python train.py --hidden_act="geglu" --decay_fraction=0.734 --max_seq_len=384
Each number is 128 + 32 x the weight over its row's rms, rounded and kept within 0 to 255. Layers, rows and columns count from 0. The size above them is the row's rms in percent of the matrix's.

# layer 4 MLP up, 512x64, rms 0.368, rows 19-53, columns 0-63
size [102 110 143 114 116 141  91  92 114  79 121  93  73 127  74 115  32  57 117  92 102  31 102 131 149  80 151  53  77 104 117  71 139 102  89]
[[ 87 142  57  85  74 101 131  80 107 127 152 114 121 174  50 103 187 127 101 136  89 140 124  90 171 166 186  94 130 147 113  79 130 137 119 187  60 117 145 106 127 145 129  89 116  97  95 122 112 123 148  86 123 124 129  84 139 126 186 152 147 148 140 125]
 [ 74 118 103 142 127 160 107 157 138  91 180 143 113 142 108 122 139  66  98 105 136 145 107 140  90 113 151 175 129 115 125 175 138  89 152 117  78 140 166 158 163 186 156 150 113 181 171 133  24 196 152 104 134  99 160 130 103 110 116 138 172 100 132 105]
 [155 107 126 226 181 120 153 147 138 120  77  88 143 122 104 142 103 119 114 134 187 134 100 133  55 129 111 165 123 149  96 153 156 147 166 127 162 126 106 105  31  91 158 145 148 108 111 121  66 107 135  91 175 166 135 122 148 156 148 141 151  93 126 142]
 [107 145 124 113 101 130 113 143 122 131  32 166 122 108  91 118 125 125 127 116 175 126 157 123 140 105  31 118  96 127  98 135 131 153 129 107 104 111 108  45 177 174  92 152 103 128 157 121  75  84  91 160 162 130 161  98  95 175 149 118 152 119  69 111]
 [137 140 113 145 166 109 156 180  95 130 105 132 142 137 146  59 134 114 139  79 138 126 160 144  92 155 141 102 168 138  86 182 159 135 159  87 135 134 144 111  88  88  46  64 131 125  84 166 188 179  97 112  73 102 152  90 181 115 129 144 153 113 137 124]
 [159 117 108 152 121 168 133 161 183 129 158  87  88 119 128 178 124 114 173 117 184 123 174  65  99 109 145 133 111 104  42 117 120  86 174 152  93 129 118 156 184 122 119 137  56 147 135 108 170  87  87 161 102 116  97 110 124 142 121 192 106 125 138 121]
 [148 177 155  79  89 152 112 149 108 165 174 130 151 155  71 179 121  82 130 169  88 110 104 127 125 133 174 110  80 165 156 125 109  61 140 187 174 142 109  86 138 141 157 184  86  93 124 118 156 126 137 127  95 103 134  92  88 106 102 124 202 128 130 141]
 [164 112  94 104 119 103 165 120 147 137 102 208 123 180 160 119 135 175 110  72  65  84 140 139 141 140 101  60 171 138 144 113 152 155  82 176 143 119 131 150  77 132  86 151 150 147 166 142  85 116 124  83 143 155  88 116  71 164 111 114 173 100 108 129]
 [ 67  74 168 124 112 112 154 158 150 107 140  94 100 117  75 107 136 141  81 126 183 130 110 149 141 156 145 177  83  78 160 107  98 145 115  92 134 137  88  71 154 142  82 124 121 187 113 142 127 151  78 136 163 137 173 106  62  98 121 148 175 109  88  88]
 [128  85  70 143  74 145 100 120 123 126  96 163 178 123 124 139 105 106 103 112  84 145 119 180 113 108 145 187  93 106 110 144 126 204 133 121  83 155 133  58  85 159 215 118 122 159 189 117 116 158 118 125  84 115 160 182 109 126 122 139 130 150 118 108]
 [102 118 100 126 147 109 156  89 122  84 191 135  98 186  82 134 185 142 101 108  72 116 155  94 165 129  84 161 159 158 190 152 111  82 116 102 132 129  88  95 119  99 181 132  79 154 153 148 101 122 148 142 117 125 115  64 111 104  42 128 115 123 135 143]
 [125 128 153 117 139  92  92 110  68 102 123 126 110 103 154  84  97 125 129 168 129 159 110 124 195  88 112 173  67 127 135 134 143 152 180 114 101 165  88  54 144 102 161  92  65 190 107 131  95 119 135 192 142 113 130 114  68  87 102 120 124 115 105 153]
 [181 130 178 119 155 148 137 133  90 118 105  77 113 138  80  96  97 142  82 114  93  57 117 156  67 161 131 134 133 143 181 139 125 148 161 151 155 187 111 132 168  71 116 107 187 151 131 172 106 178 150 160 121 112 156 148 119  71 148  87 172 131 154 119]
 [117 108 113 145 129  95 131 137 132  95 116 134 120 138  99 127 120 132 151 128 111 127 112 120 100 169 104 150 135 100 147 188 140 156 159 124  95 190 165  94  79 113 163 157 126 112 172 121 112 154 119 194 152  51 103 157 173 121 181 221 217 111 119 144]
 [155 121 109  88 135 149 162 168  78  87 120 107 161 163 150 153 131 113 181  99  60 120 149  93 103  88  64 154 143 137 111 125 195 117 121 142 145 141 160 114 115 104 112 171 102  96 124 147 188  96 132 161 170 121 124 112 131 148  90 155 217 154  98 174]
 [128  89 121  92 128  78 169 127 137 149 137 111 112 159 142 144 142  88 159 149 203 135  94 111 149  63 121 187 125  92 116 128  69 102  98 171 167 191  87 102 142 146  38 137 132 127 147 134 181 142 137 183 140 104 126 120 132 119 130 149 149  95 104 178]
 [117 176 101 100 169 121 149 112 145 139  78 184  76 155 139 167 115 106 121 131  95  99  27 116 121 105  44 120 135 110 112 151 115  87 105 176 143 160 110 152  83 120 135 132 159 118 126 147 147 127 146 177 128  83 207 154 109  82 143 123 130 134 119 155]
 [ 62 114 146 133 167 160 125 141 165 136 151 157  63  68 108 123 122 154 157 146 146 140 118 138 137 103 134 159 151 147 116 159 107 140 194 149  92 102 147 150 154 129 138  84 188 159 200  84 145 165 115 160 128 134 149 123 166 162 156  81 137 215  93 136]
 [150 140 115 136 106  41 169 136 109 101  93 185 114 102 132 110 113 129 144 168  80  92 144 166 122 138 113  89 114 135 158 125  54  69  73 133 154 105 134  89 164 156 169  89 167 122 106 142 128 135 126 109 110 130 159 153 163 177  86 117 175 146 158  65]
 [126 123 120 120 116 136 221  56 157 110 132 112 197 150  83 156 134 152 110 160 205 165 100  94 130  93 103 126 172 168 130 142  99 127 110 153 113 131 129 172 124 198  92 158  95  90 112 146 122 127 112 154 133 125 114 120 121  94 172 138  85 151  81  85]
 [119 130 118 110 167  93  67 161 104  94 106 129 110  79 110 129 129 134 110 131 154 133 159 160 166  91 126  72 114 113 153 142 105 172 167  76 126 121 180 101 139 106 140 103 136  87 141 153  42 113 165 110 125 161 145 117  87 110  92 204 180  75 158 165]
 [147 162 181  85  93 117 146 120 168  80 150  75 104 108 132 173 111 142  79 111 129 157 156 111 109 171 171  67 126 168 131 126 137 180  96 107 152  97 162 112 146 140 224 198 109 143 174 146 110 115 113 166 152 135 146  87 113 169 125 125 130 153  99 128]
 [115 101 136 117 111 125 170 118  65 146 215 127  72 129  85 108 160 174 118 100 110  97 155  84 153 103 143 155 141 130 129 113 137 135 149  90  49 131 103  64 127 116 144 129 131 141  52 164 151 140 141 135 109 141 134  64 108 114 115 197 158  84 133 133]
 [156 125 111 173 159 126 122 172 123 132 112  80 117  76 164  84 121 118 150 120 132 107 135 153 106  96 129  81 171 135 109 123 107  98 109 114 127 124  90 124 128 109 115  97 184  97 117 107 128  85  72 112 161  89  93 158 191 141 166 159 197  93 163  29]
 [ 80 148 111 151 136 143 151 140 129  97 168 140 161 148 136  75 104  70 116 127  94 110  62  98 163 116 198 126 150 133 111 129 176 118 129 173 138 107 127 121 149 160 146  94 141  91  30 181 104 148 148  91 179 112 112 158 168 120 139 168 139 159 181 121]
 [147 114 142 177 113 138 213  85  96 154 164 107 134 118  89 169  90  68 153 145 147 161 131 105 111 122 185 125 137 132  97 187 125 141 181 159 156 157 164 106 145 122 143 154 129 134 156 160  99 156 165 134 170  98 170 134 158 103 165 149 162  86 186 177]
 [ 88 145 134 146  83 132 177  77 178 173 149 177  92 172  51 150  85 133 145  78 101 134 122 164 120 135 100 149 167 148 126 173  89 138 124 110 159 130 106  79 110  75  92 115 164 130 152  77 130  93 136 108 107 159 147 157  77 129 101  90  84 104 135 102]
 [153 137 133 101 168 133 100 134 177 117 126 125 125 118 157 156 161 164 104 120 124 112 185  67 101 121  86  94  80 152 119 133 113 127  94  99 140 144 140 123 142 132 182 148   0 113 126 165 156 158 154 183 140 152 144 120  85 167 174  91 112  88 145  99]
 [104 107 109  60 143 115 140 110 124 109 165  95 170 141 114 169  91 125  96 149 177 121 161 122 116 104  88 136  90  68  94 150 183 107 177 113 168  95 187 125 156  90 125  47 115 209 125 152 112 161 134 112 184 141 118 160 159 132 105 127 134 112 121 119]
 [122  88 131 128 114  91 112  82 117 148 162  88 149 131 102 177 157 103 119 153 180 177 111 152 150 116 125 127  84 142  57 147 118 134 130 209 174 179 135  90  97 169 101 117 118  93 166  67 104 142 122 105 139 122  87 133 117 185 111 199 141 127  88 141]
 [161 150 168 116 153 111 100 172 106 139 162 140 162 163 176 135 185 173 140  88 110 130 114 123 140 198  94 133 113 160  69  81 169 155 235 141 100 152 120 160 137 144 125 151 124 112 129 172 120 154 121 153 119 134 121  76 115 111 118  83  97 147 154 179]
 [142 139 118 134 154  76  24 187  99 111 141 105 116 116 127  92 123 128 130 145  68 122  75 124 136 164 100 153 156 165  83  88 147 168 173 104 163 194 103  88 147 120 102 182 140 144 105 137 159 173 130  83 131 132 138 104  77  98 114 142 138 114  95 141]
 [139 127 184 100 178  80  47 122 130 155  79 111 150  92 124 126 137 104 122 125 131 138 218 128 154 135  71 114  99 116  98 112 125 129 171 140  99 105 129 161 117 144 112  66 142 145 117 160 125  88  55 178 129 110 129 187 130 141 140  72 116  91 153 117]
 [122 144  46 134 144 147 125 108 153 120 118  89 128 153 104  99  92 101 187 200 197  95 126 115 107 176 184 170 126 111 143 156 159  95 116  95  90 156 104 133 106 145 104 121 174 119  88 149 149 122 137 134 141 138 116 170  94 126 136 202 128  55 158 126]
 [104 151 165 130 115  88 141 147  86  97 199 134 113 112 119 162 180 123  78 197 135 147  97 135 132  81 151 193  90 139 140 128 105 146 145 129 131 174 171 121 134 107  93 194  97 115 131  93  61 165 145 104  97 146 128 106 117 163 117 138 191 160  78 145]]
# layer 4 MLP down (transposed), 512x64, rms 0.169, rows 19-53, columns 0-63
size [ 94 102 120 124 119 110 114 118 101 102 116  94  79 114  85 113  42  88 105  95 111  28 113 119 124  96 131  60 108 108 109  70 129 162 106]
[[152 130 184 137 127 123 111 172 135  88 124  86 166 114 174 132  71 106 137  62 123 109  79 173 119 112 117 150 106 141 159 159 127  97 111  71 159 170 103 128 132 109  98 176 136 121 115 125 131 114 112 220 121 101 106 194  83 173  66 105 145 126 109 148]
 [167 177 114  98 122 101 126 126 126 166 108 109 167  90 116 115 111 189 184 116  91  69 168 145 155 176 132 139 142 135 128  90 123 110 121 133 155  78  74  98 113 107  87 147 141  70  88 105 200  64  92 160  94 137  85 137 103 120 113 162  91 140 116 159]
 [ 76 144 158  36  87 116 105 101 127 122 134 137 140 124 168 157  93 123 137 100 114 117 123 128 164 121 166 139 157  71 163 120 137  85 128 102  97 104 119 154 183 126 119 129 156 165 139 123 225 152  90 186  81 102 103 134 177 102 134 164  87 139 163 101]
 [127 116 146 168  75 117 165  97 132 156 188 137 155 120 124 110 125 145 157 103  94 139 127  92 150 130 185 122 149 115 156 130 157 149 158 125 171 109 152 191  71  84 166  75 122 174  95 159 185 187  77 136  82  97 118 138 165  91  78 158 145 147 153 144]
 [102  96 163 170 124 117 122  82 171 115 197  73 131 123 106 142  80 135 101 159 142 137  98  91 130  96  97 153 104 119 150 105 136 108 167 204 105 125 128 150 177 157 197 192 121 116 166 114  98 112 162 141 169 133  65 143 120 143 117 147  62 120 110 105]
 [107 120 164 131 122 109 129  99  71 130 120 148 143 117 139  67 142 117  88 140  94 135  78 203 173 150 136 131 148 134 200 139 142 181  53 144 147 142 114 139  50 112 125 122 181 118 112 146 127 168 145 124 144 149 171 160 128 131  82  66 126 112 164 173]
 [119 155  82 104 142 194 143 112 147 112  70 183 128  54 134  98  73 116 135 169 138  86 109 144 138 188 162 177 184 112 116 115 160 191 102 105 144 104 141 121 124 110 134 137 157 163 134  70  80 152 129 104 133 102 154 120 170 122 160  94 122 183 127 142]
 [ 95 101 156 118 133  92 125  86 106 136 114  66 151 110  71 144 127 115 151  77 180 119  42 132 158 117 113 102  73 149 142 150 113 108  79 164 105 148  81 140 144 118 124 157 111  89  55 157 158 108 117 185  94 105 172 133 105 151  99 146  74 148 149 135]
 [136 196 111 146 154 118 149 113  92 114 146 156 174 152 179 108  91 173 105 123 105 135 150 118 127 115 123  98 166 167 119 148 140 144 172 163 121 139 194 227 120 111 157 109 147 133 155  67 134 120 162 101 110 181  98 161 159 171 162  96  98 182 158 124]
 [109 174 147 165 109 172 169 195 102 149 175  39 119 114 102 170 104 138 112 169 149 137 136  98 137 119 151  80 149 159 143 189 136  97  87 129 136 216 163 151 124 138 125 185 156 150 119 153 100 143 172 122 161 155 109 156 156 100  98 139 144 130 126 121]
 [158 129 156 124 171 109 112 168 116 186  74 138 168 139 137 126  53 116 174 175 142 126 100 191  95 141 139  86 108  75  86  64 116 151 151 129 124  80 171 134 122 104 139  94 165 103 126 115 158 132 148  88 154 115 155 169 124 139 190 103 180 143 106 149]
 [135 157 110 146 122 167 138 130 153 122 141 118 162 113 128 188 142 118 163 122 135  80 127  99  86 156 133 122 162 124 129 147 107 183 127 111 145  87 155 175 118 153  90 154 192 160 176 156 116  91 181  93 107 134 178 115 198 168 202 177  85  97 170 140]
 [100 125 133 133 113  98 147 100 169 128 148 158 134  94 184 163 143 166  72 160 126 124 106 111 181 133 164 118 166 122 144  85 118  43 158 205 122  81 147 152 125 155 154 157 120  84 123  79 128  94 103  39 178 121 141  93 128 149 126 155 123 130 149 135]
 [135 125 108  84 130 162 137 134 116 174 114 110 171  80 159 163 146 132 127 125  79 133 129 122 122  69 155  97 134 193  74  59 139  75 154 108 126  46 157 144 136 120 108 128 143  93 133 103 118 122 120  45 133 155 141 125 123  82 120  93  60 107  85 128]
 [127 150 148 184 107 148 129  90 108 136 134 135  99 151  94 143  92 149  84 139 218 102 112 148 117 163 146 117  63 104 134 140 123 169 145  82 118 178 112 140 125 124 129  72  77 124 128 138  45 195 135  87  95 179 118 143 109 102 175 123  98 136 131  89]
 [173 119 130 156 174 168  96 127 100 103 102 118 129 111 121 105 143 134 142  75 121 163 161 177  90 116 130 178 167 177 140 119 142  95 116 139 105 129 150 233 155 171 164  83 111 157  88 138  92  89 153 108  68 178 117 140 116 149 174 118 119 163  84 124]
 [ 89  79 171 106 116 137  87  98  88 111 141  92 133 151  53  66  96 101  68 121 152  84 146 165 123 161 151 165 131 101 135 155 136 156 111  86 151 154  98 100 195 105 173 150 125 126 119  99 136 119 207 113 121 165 105 122 116 149  74 133 125 150  84 142]
 [172 142 113 119 105 101 132 118  88 132 115 142 152 169 105 113 139 143 142 131  97 128 153  97  96 109 138 125  98 121 148 126 119 165 175  78 197 142 144 108 124 113 117 186 100 106  26 215 141 162 156  95 148  87  73 126 104  83 122 158 152  93 163 163]
 [ 79 168 167 108 145 149 155 100 183 145  94 101 124 165 178 142  71 110  81  93 100 136 116  85 140 143 116 139 102  91 135 143 167 180 172 119  71 154 134 110 113 118 125 145 140 143 153 130 105 159 127 175  92 120 105  70 125  84 189 107  74 154  63 143]
 [138 134 110 158 109 138  62 184  87 133 119 161  43  89 167 111 140 129 172 129 127  77 190 149 120 165 179  96  92 144 120 108 140 131 124 110 177 128 115  90 112  75 178 106 184 171 146 147 126  99 140 145 135 124 163 136 161 172 119 180 164 118 145 152]
 [137 136 158 123 104 171 127 105 205 138 163 129 160  76 125  57 159 110 128  82 117 139 157 159  73 111 164 139 153 162  62 116 174 113 125 131 122 112 132 156 110 116 108 132 132 174 129 126 211 119  76 156 165 109 116  99 179 109 151  89 139 174  83 114]
 [144  79  54 112 143 113 136  44  81 150 103 135 134 135 125 105 146 124 188  95 128 134 108 122 131  99  99 133 144 123 187 195 124 109 122 174  91 179 100 130 138 139  87 114 124 110  59 126  85 112 151 166  96 140 103 205 119 100 107 141 135 100 168 136]
 [154 148 115 152 137 132 136 144 129 108 101 144 173 106 139  96 133 136 126 106 185 169 173 146 129 159 111 125  52 139 124 114 139 115 136 163 211 150 157 219 141 161 106 151 145 144 216 119 130 151  87 149 109 124 117 165 165 152 128  79  63 108 158 134]
 [124 145 157  96  93 112 105 139 112 145 147 162 108 133 106 147 154 151  90 116  73  80  86 120 141 124 134 126 106 120 152 135 108 165 146 134 143 159 165 124 114 143 111 165 128 135 154 174  99 134 173 145  90 137 126 104 179 114  84  63  75 126  87 255]
 [124 127 144  87  84  98 129 164 167 169  98 114 107 103  98 120 109 191 147 128 112 132 155 168 137 151  58 121  80 155 137 126  55 136 136  78 124 159 159 103 104 101  87 183 103 134 171  69 114 101  93 170  94 130 121 103  90 106 108 121 116  93  59 111]
 [126 162  77 138  70 112  94 128 117  87 123 143 137 137 146 143  86 117 137 106 105 192 129 127 144  82 109 169 131  94 152 115 106 113 175  65  71 145 114 103  85 114 119 129 164 170 123  79 160  89 124 107  95 229 133 150 113 133 107 112 163 154 142  64]
 [ 84 109 148 159 112 173  79 134 113  68 164 119 137  95 110 120 150 135 111 145 184  98 173 146 136 131 204 140  80 152 150 142 143 149 119 206 186 122 112 163 136 109 137 161  93 147 103 152 138 153  77 147 179 123 139 117 135 171 122 143 132  77 181 183]
 [140 140 119 118 127 102  98 114  93 130 151 133 140 135 100  85 106 163 152 110  97 188  62 170 188 152 142 157 167  90 108 175 108 109  74 137 130 159 174  92  60 157 106 116 104 105 113 147 144 119 152 106 115 111 185 159 140 169  42 128 182 129 145 149]
 [142 107 144 181  96 126 115 120 134 158  69 146 118  82 121  78 177 128 128 147  93 150 147 161 103 103 118 119 108 182 172 115  71 128 139 171  92 120 120 146 148 199  64 157 149  76 124  87 163  75 123  99  92 178  83 112 110 122 136 153  79 108 123 166]
 [ 73 125 129 145 155 152 174 174 143 138  91 115  94 113 144  67  97 133 116 162  93  91 157 153  95 132 114 159 177  89 146 149  53  70 162  93  83  49 158 140 137 105 155 154 132  96 123 159 141 106  96 154 132 137 168  78 139 103 144  72 142 125 121 150]
 [117 100 141 145 122 177 158  80 127 149 146 148 119 124 104 131 113  99 169 137 166 127 170 148 107  79 185 131 166 102 164 219 116 138  33 122 198 145 132 124  96 105 118  81 125 141 123 120 173 106 134  85 123 129 140 162 153 164 146 166 164 171 154 102]
 [122 112 105 132 133 152 172 146 119 108 125 144 152 102 171 168 138 175 108 135 173 106 136  83  74  82 175  48 123  92 103 138 136 146 134 216 133  84 150 141 124 175 154 121 129 141 133 149 113  63  82 156 144 133 162 165  93  70 140 158  80 144 155 126]
 [118 171  79 125 105 160 197 121 107  68 166 133  81 152 131 156 116 142 127 141  94  89  36  88 129 162 152 157 188 145 153 139 132 116  85 115 114 135  97 124 130 149 132 186 116  99 161  75 104 129 162  92 124 115  90  54 125 129 147 103 122 157  99 145]
 [152 116 164 160 106 142 156 132  97 128 135 131  88 126 181 139 126 164 141 136 112  80 120 190 159 126 128 151 102  52  93 163 156 139 147 154 138 178  37 112 142 163 174 101  84 138 114 129 103 123 137 150  96  92  83 141  78 160 125  61 103 145 178 137]
 [139 101 137 151  99 137 120 138 166  83  94 133 156 165 158 136 114 175 158  49 119 142 154  99 135 187 159  43 139 126 145 143 153 130  86 102 114 150  87 154 117 178 126  93 117  97 106 126 188 116 148 160 118 129 110 152  90 162 125 134  84  98 220 133]]
# layer 4 MLP gate, 512x64, rms 0.372, rows 20-54, columns 0-63
size [ 93 117 110 125  83 108 117  92  94 130  92  86 119  86 116  40  99 106  91 112  36 109 114 102 101 156  65 124 106 111  72 114 132 106 104]
[[101 112 144 141 100 136 157  70 164 138 133 130 104 142  97 129 140 120  93 110 126 175 123 150  84 155 105  88 101 180 157  82  89 183  68 163 127  94 236 121 151 125 158  84 117 144 106 115  67 158 129 139 135 158 103 173  97 120 103 128 143 140 174  95]
 [137 121 189  84 165 147 126 151 103 154 179 129 110 152 156 133 115 128 146  98  93  67 153 143 127 156  87 170 171 133 170 124  54  97 124 138 176 127  88 151 150 126 131 112 182 145 178  82 176 106 111 158  64  95 114 128 154 134  83  85  76 115 143 116]
 [124 105 181 146  92 134 165 115 122 128 214 137 145 143 100 114 131 118 108 144 123 149 113 103 162 128 204 114 140 121 167 127 148  92 140 157 132 129 161 189 113  67 155  74 132 175  77 183 160 176 153 101  93 127 137 135 168  88  67 160 145 138 168 123]
 [114  92 166 110 119 134 139  93 177 149 178  85 113  94  90 134 148 146  99 162 151 140 119  90 148  98 141 145 107  86 163 102 141 109  61 161 133 112 128 143 174 133 181 190  93 172 157  92  76  96 138 123 186 152 102 158 118 116  50 134 101 172 145 100]
 [132 102 135 160 108  91 173  85  90  99 111 161 132 158 155 123  99 117 103 195 121  58 156 113 158  81  80 180 125 128 165 168 158 168 110 173 130 170 112 145  96  62 128 149 157  75 147 145 163 152 157 149 108 139 180 144 152 174 131 108  86 125  95 127]
 [ 74  99 109 130 154 140 119 121 155 108  99 146 155 112 164  53  95 175  95 114 158 116 132 165 125 147  97 199 214 131 106 131 161 173 153 118  81 100 133 157 151  93 101 107 152 144  97 126 145 126 142 116 162 149 139 170 182 128 185 147  66 154 101 152]
 [171 139 105 129 125 158 101 149 140 118 175 195  73 167 169 108 139 134  78  98  99 130 165 130 112 142 136  95 223 118 113 135 106 162 164 116 135 148 148 107  95 123 119 137  99 172 152  99  86 148 156  51 139 182  55 134 102 106 110 140 150  96 115 146]
 [122 128  61 184 113 132 131 139 114 101 144 135 147 156 119 184 132  45  93 112 195 129  68 132  76 134 136 115 129  91 106 144 105 134 147 169 123 118  87  74 134 161 137 111 124 114 156 200 111 144  69 128 147 106  81 167 120 140 118 195 124  89 117 113]
 [137  94  51 128  79 157  95 108 111 101  81 215 176 126 107 180 115 111 140 111  73 154 135 166 139  80 123 158  75 106 113 139 118 175 153 102 109 120 108  67  86 155 210 113 105 145 136 112 130 118  92 155  98 139 143 138  97 118 103 118 121 138 131 118]
 [123 147 136 158  71 164 158 108 126  97 133 135  73 106 127 182 188 147  89  89 143 145 180 124 138 118 109 120 101 150 133 189  80 107 151 112  61 163 126 106 157 140 147 148 105 154 203  93  43 130 135 158 165 152 164 118 128 110 108 158 113  95 141  99]
 [110 146 115 105 105 143  67 166  70 112 122 134  98  62  77 125 113 201  95 140  97 146 120  68 159 114 131  80 125 141 149 129  92 169 125 113 138 176 163 106 177 166 138 131  53 171  99  99  86 107  98 138 155  91 141 129 132  98 132 119  83 111  89 139]
 [157 130 147  91 133 175 125 149 154 143  90 103 141 156 109 145  81 118 123  95  85 149 183 152  78 112 103 145  69  94  95 153 146 183 113  92 144 167 130 114 124 107 116  88 136 177 166 146 126 113 145 220  70 167 134  94 111 111 129  96 168 136 114 195]
 [157 138 115 144 132  94 140  98 170  90 108 158 111 151 108 103 107 107  71 144 192 169 167 167 151 123 100 151  78  78 173 116 137 106  92 122  93 106 113 107 153 129 104 128  93 156  77 216 118 148 101 147 100 195 129  95 106 151  74 171 157 147 104 122]
 [128  87 131 124  77 145 129 144 106  79  89 115 162 179 147 166 130 114 144  99  44 141 142 103  74  98  72 146 126 152 106 112 186 108 136 126 155 136 134  92 118 129 108 154 124 108 141 154 161  84 137 142 149 115 113 101 114 151  33 142 151 116 141 219]
 [ 96 128 142 129  93  86 156  67  99 133 168 136 124 125  79  97 109  98  91 205 156 141 150 165 185 113 124 173 116  80 155 105  96 115 124 108 143 134  57  51 158 172 130 155  70  96 127 134 148 152 132 123 110  78 138 152  91 135  98 115 161 100 149 114]
 [178 170  77 141 154 157 162 141 148 157  94 176 112 111 142 160 118 153 179 126  61 146  42  86 139  78  74  68 134 139 142 123 112 106 115 162 118 149  77 147  72 148 110 107 122 133 136 177 109 125  81 121 125  86 162  94 117 118 143 108 127  98 123 162]
 [157 120  98 130  97 124 170 118 103  82 132 140 147 167 113 131 128 136 104 137  71 131  82  82  80 140 143 114 112 115 176 113 110 137 158 103 168 141 110 163 119 121 122 181  99 135  38 197 125 206 174 131 123 131  81  76 129  94 110 172 167 138 132 171]
 [110 148 116 118  67 170 158 108  96 148 107 110 137 164 112 118  99  81 106 150 158 114 156  78 136 126  93 102 144 177  83  88 154 167 171 158 130 132 106 185 137 163  65 123  62  63 109  95 107 124 133 154 137 107  63 173 107 145 174 147 155 127 141  93]
 [107 133 130 142 145 121 170  88 132 151 150 185  93 129  40 126 155 152 132 116 148 195 114 104  98 133 141 155 142  91  74 143 185 120 119  72 109 163 155 195 124 149  55 153  94 151 160 132 125 100 140 114 152  96  91 135  61 131 140 118 112 163 109 159]
 [124 139 163 110 124 187 140 118 145 146 128 146 150 134 178  93 140 166 120 120  99 160 127 113  74 122 116 145 168 107 118 155 128 106 114 121 137 154  83 179 132 135 139 124 111 160  73 122 199 162 124 175 158 112 134  93 194 116 160  32  87 208 110 119]
 [141 136 191  95 106 156 143 173 174  88 182  78  97 119 161 136 104 120 114 141  97  98 198 122  66 203 173 132 102 169 124 102 104 121  97 159 172  87 159 136 119 124 194  87 119 161 161 130 167 122 148 146 128 138 155 120 111 119  94 131 118  82 144 148]
 [155 139 112 155 151 167 130 205 150 135 119 141 160 116 160 147  62 136 132 137 135 166 169 123  93 156 106 146  90 184 150 150 139  55 147 131 172 166 120 203 115 172 129 136 187 102 194 138 125 161 100 117  88 142 115 137 195 112 129 117 129 145  96 103]
 [ 73 157 117  88  86 133  93  99 125 170 163 135 115 161 117 130 127 103  80 152  77 107 106 118 167 131 126 102 150 134 122 138 121 188 123 131 104 163 143 124 114 121 131 152  72 142 181 122  96 120 190 161  59 163 109  92 161 107 152  99 108 110 130 236]
 [156  88 121 183 103 127 170 144 206 128 112 140  44 117 143 176  76 136  87  96 130 155 182 157  98 114  70 133  84 103 156 129 118  92 109 108 149 156 177 101 109 114 105 133 123 123 170  85  93 106 112 188  90 156 117 140 123 148 147 159 146  87 115 142]
 [172  88  73  58 106  75  80 143  89 100 158  96 135 118 105 103 161 142 101 118 114 182 105 123 154 148 167 114  86 130 170 101 146 138 149  98  86 136 129 122 115 182  94 116 126 103 104 184 133 125 143  37 111 112 110  99 104 176 155 164 161 113  97 115]
 [188 133  96 157 100 145 139  93  79  92 135 110 162 102 119 152 131 104  84  89  97 145 134  59  75 157 113  65 119 127 157  98  80 137  98 125 155 124  87 124 139 137 152 173 102 108 128  94  70 156  92  19 132 128 164 132 113 114 147 129 103 133 123 115]
 [163 126 103 123 125 113 126 116 213 120 147 131  98 125 176 142  87 159 155  98  89  88 166 104 108 122  98 128  37 133  90 125 171 110 119  97 156 147  70 144 144 142 135 183 106 105 129 153 116 135  97 149 148 160 108 112 116 135 212  59 113 169 115 102]
 [136 108 142 160  93 136 122 118 130 160  81 155 110  90 142  94 182  91 156 157  62 136 108 144 145 150 172  72 145 203 184 104  75 158  97 128 108 153  78 138 116 157 113 156 178  64 133 102 144 112 139  81  68 135 120 115  76 136 149 107 106 108 132 127]
 [158  61 108 143  90 189 111 125 161  74 161 166 140  92 143 122 190  98 111 124 116 128 127 151 177 132 102  75  91 202 117  86 168 168 153 180 137 164  94 135  94 111  88  88 119  94 117 129 169 118 149 109 169 162 130 172 143 138 117 113 129 146  82 128]
 [121 148 111 136  88 110 141 127 168 152 106 115  52  60 149 160 117  61 172 116 170 124 143 158 136 103 163  93 158  96 128 140 156 112  64 146 152 138 117 146 138 134 151  93  73 133 121  97 172 102 109 116 166 124 104 181 152 206 130 182 136 129  98  84]
 [136 125 165  59 155 140 134 115  89 127 105 141 126 115 158 124 161  98 125 152 117 150 118  73 170 114 132 126  79  74 188 166 154 126 104  75 131  75 224 149 131 191 157 145  87 161 129 179  96 125 119 140 143  85 118 157 182 136  89 114 131 142 121 124]
 [143 163 119 132  87 147 164 124 107  74 197 122 103 156 130 147 138  74  89 143  69  67 118  34 144 124 152  89 119 154 136 109 110 126 122 157 118 187  65 143 105 155 138 183 113  51 156 153 152 115 144 108 127 116 135  98 137 135 120 107 119 172 116 147]
 [141 151 115 145 115 131 178 105 144 105 136  92 162 111 174 130  91 120 125 198 197  94  72  94 160 138 211 147 143  86  92 109 146 142 130  59  84 140  79 144 112 111 174 128 128  88 104  90 114 137 133  92 138 100 158 148 173 127 132 187 122 125 145 100]
 [ 94 155 138  87 155 122 118  98  92 133 154 124 114 112 101 144 141 129  81 170 124  69 101 160 144 116 131 203 112  75 162 113 110 153 153 140 125 127 154 104 148 127 125 199 129 114 153 117  80 171 137 115 124 170 119  99 148 101 117 122 219 145  28 146]
 [105 132 128 131 119 149 110  93 166 173 152 120 115 123 100  72 170 132 158 111 205 106 123 221 197 147 146 140 156 175 142 125 128 162 152 156 164 118 107 104 132 162 127  67 169  97 174 117 145 164 105  65  98 138 166 163 135 132 121 154 111 103 165 125]]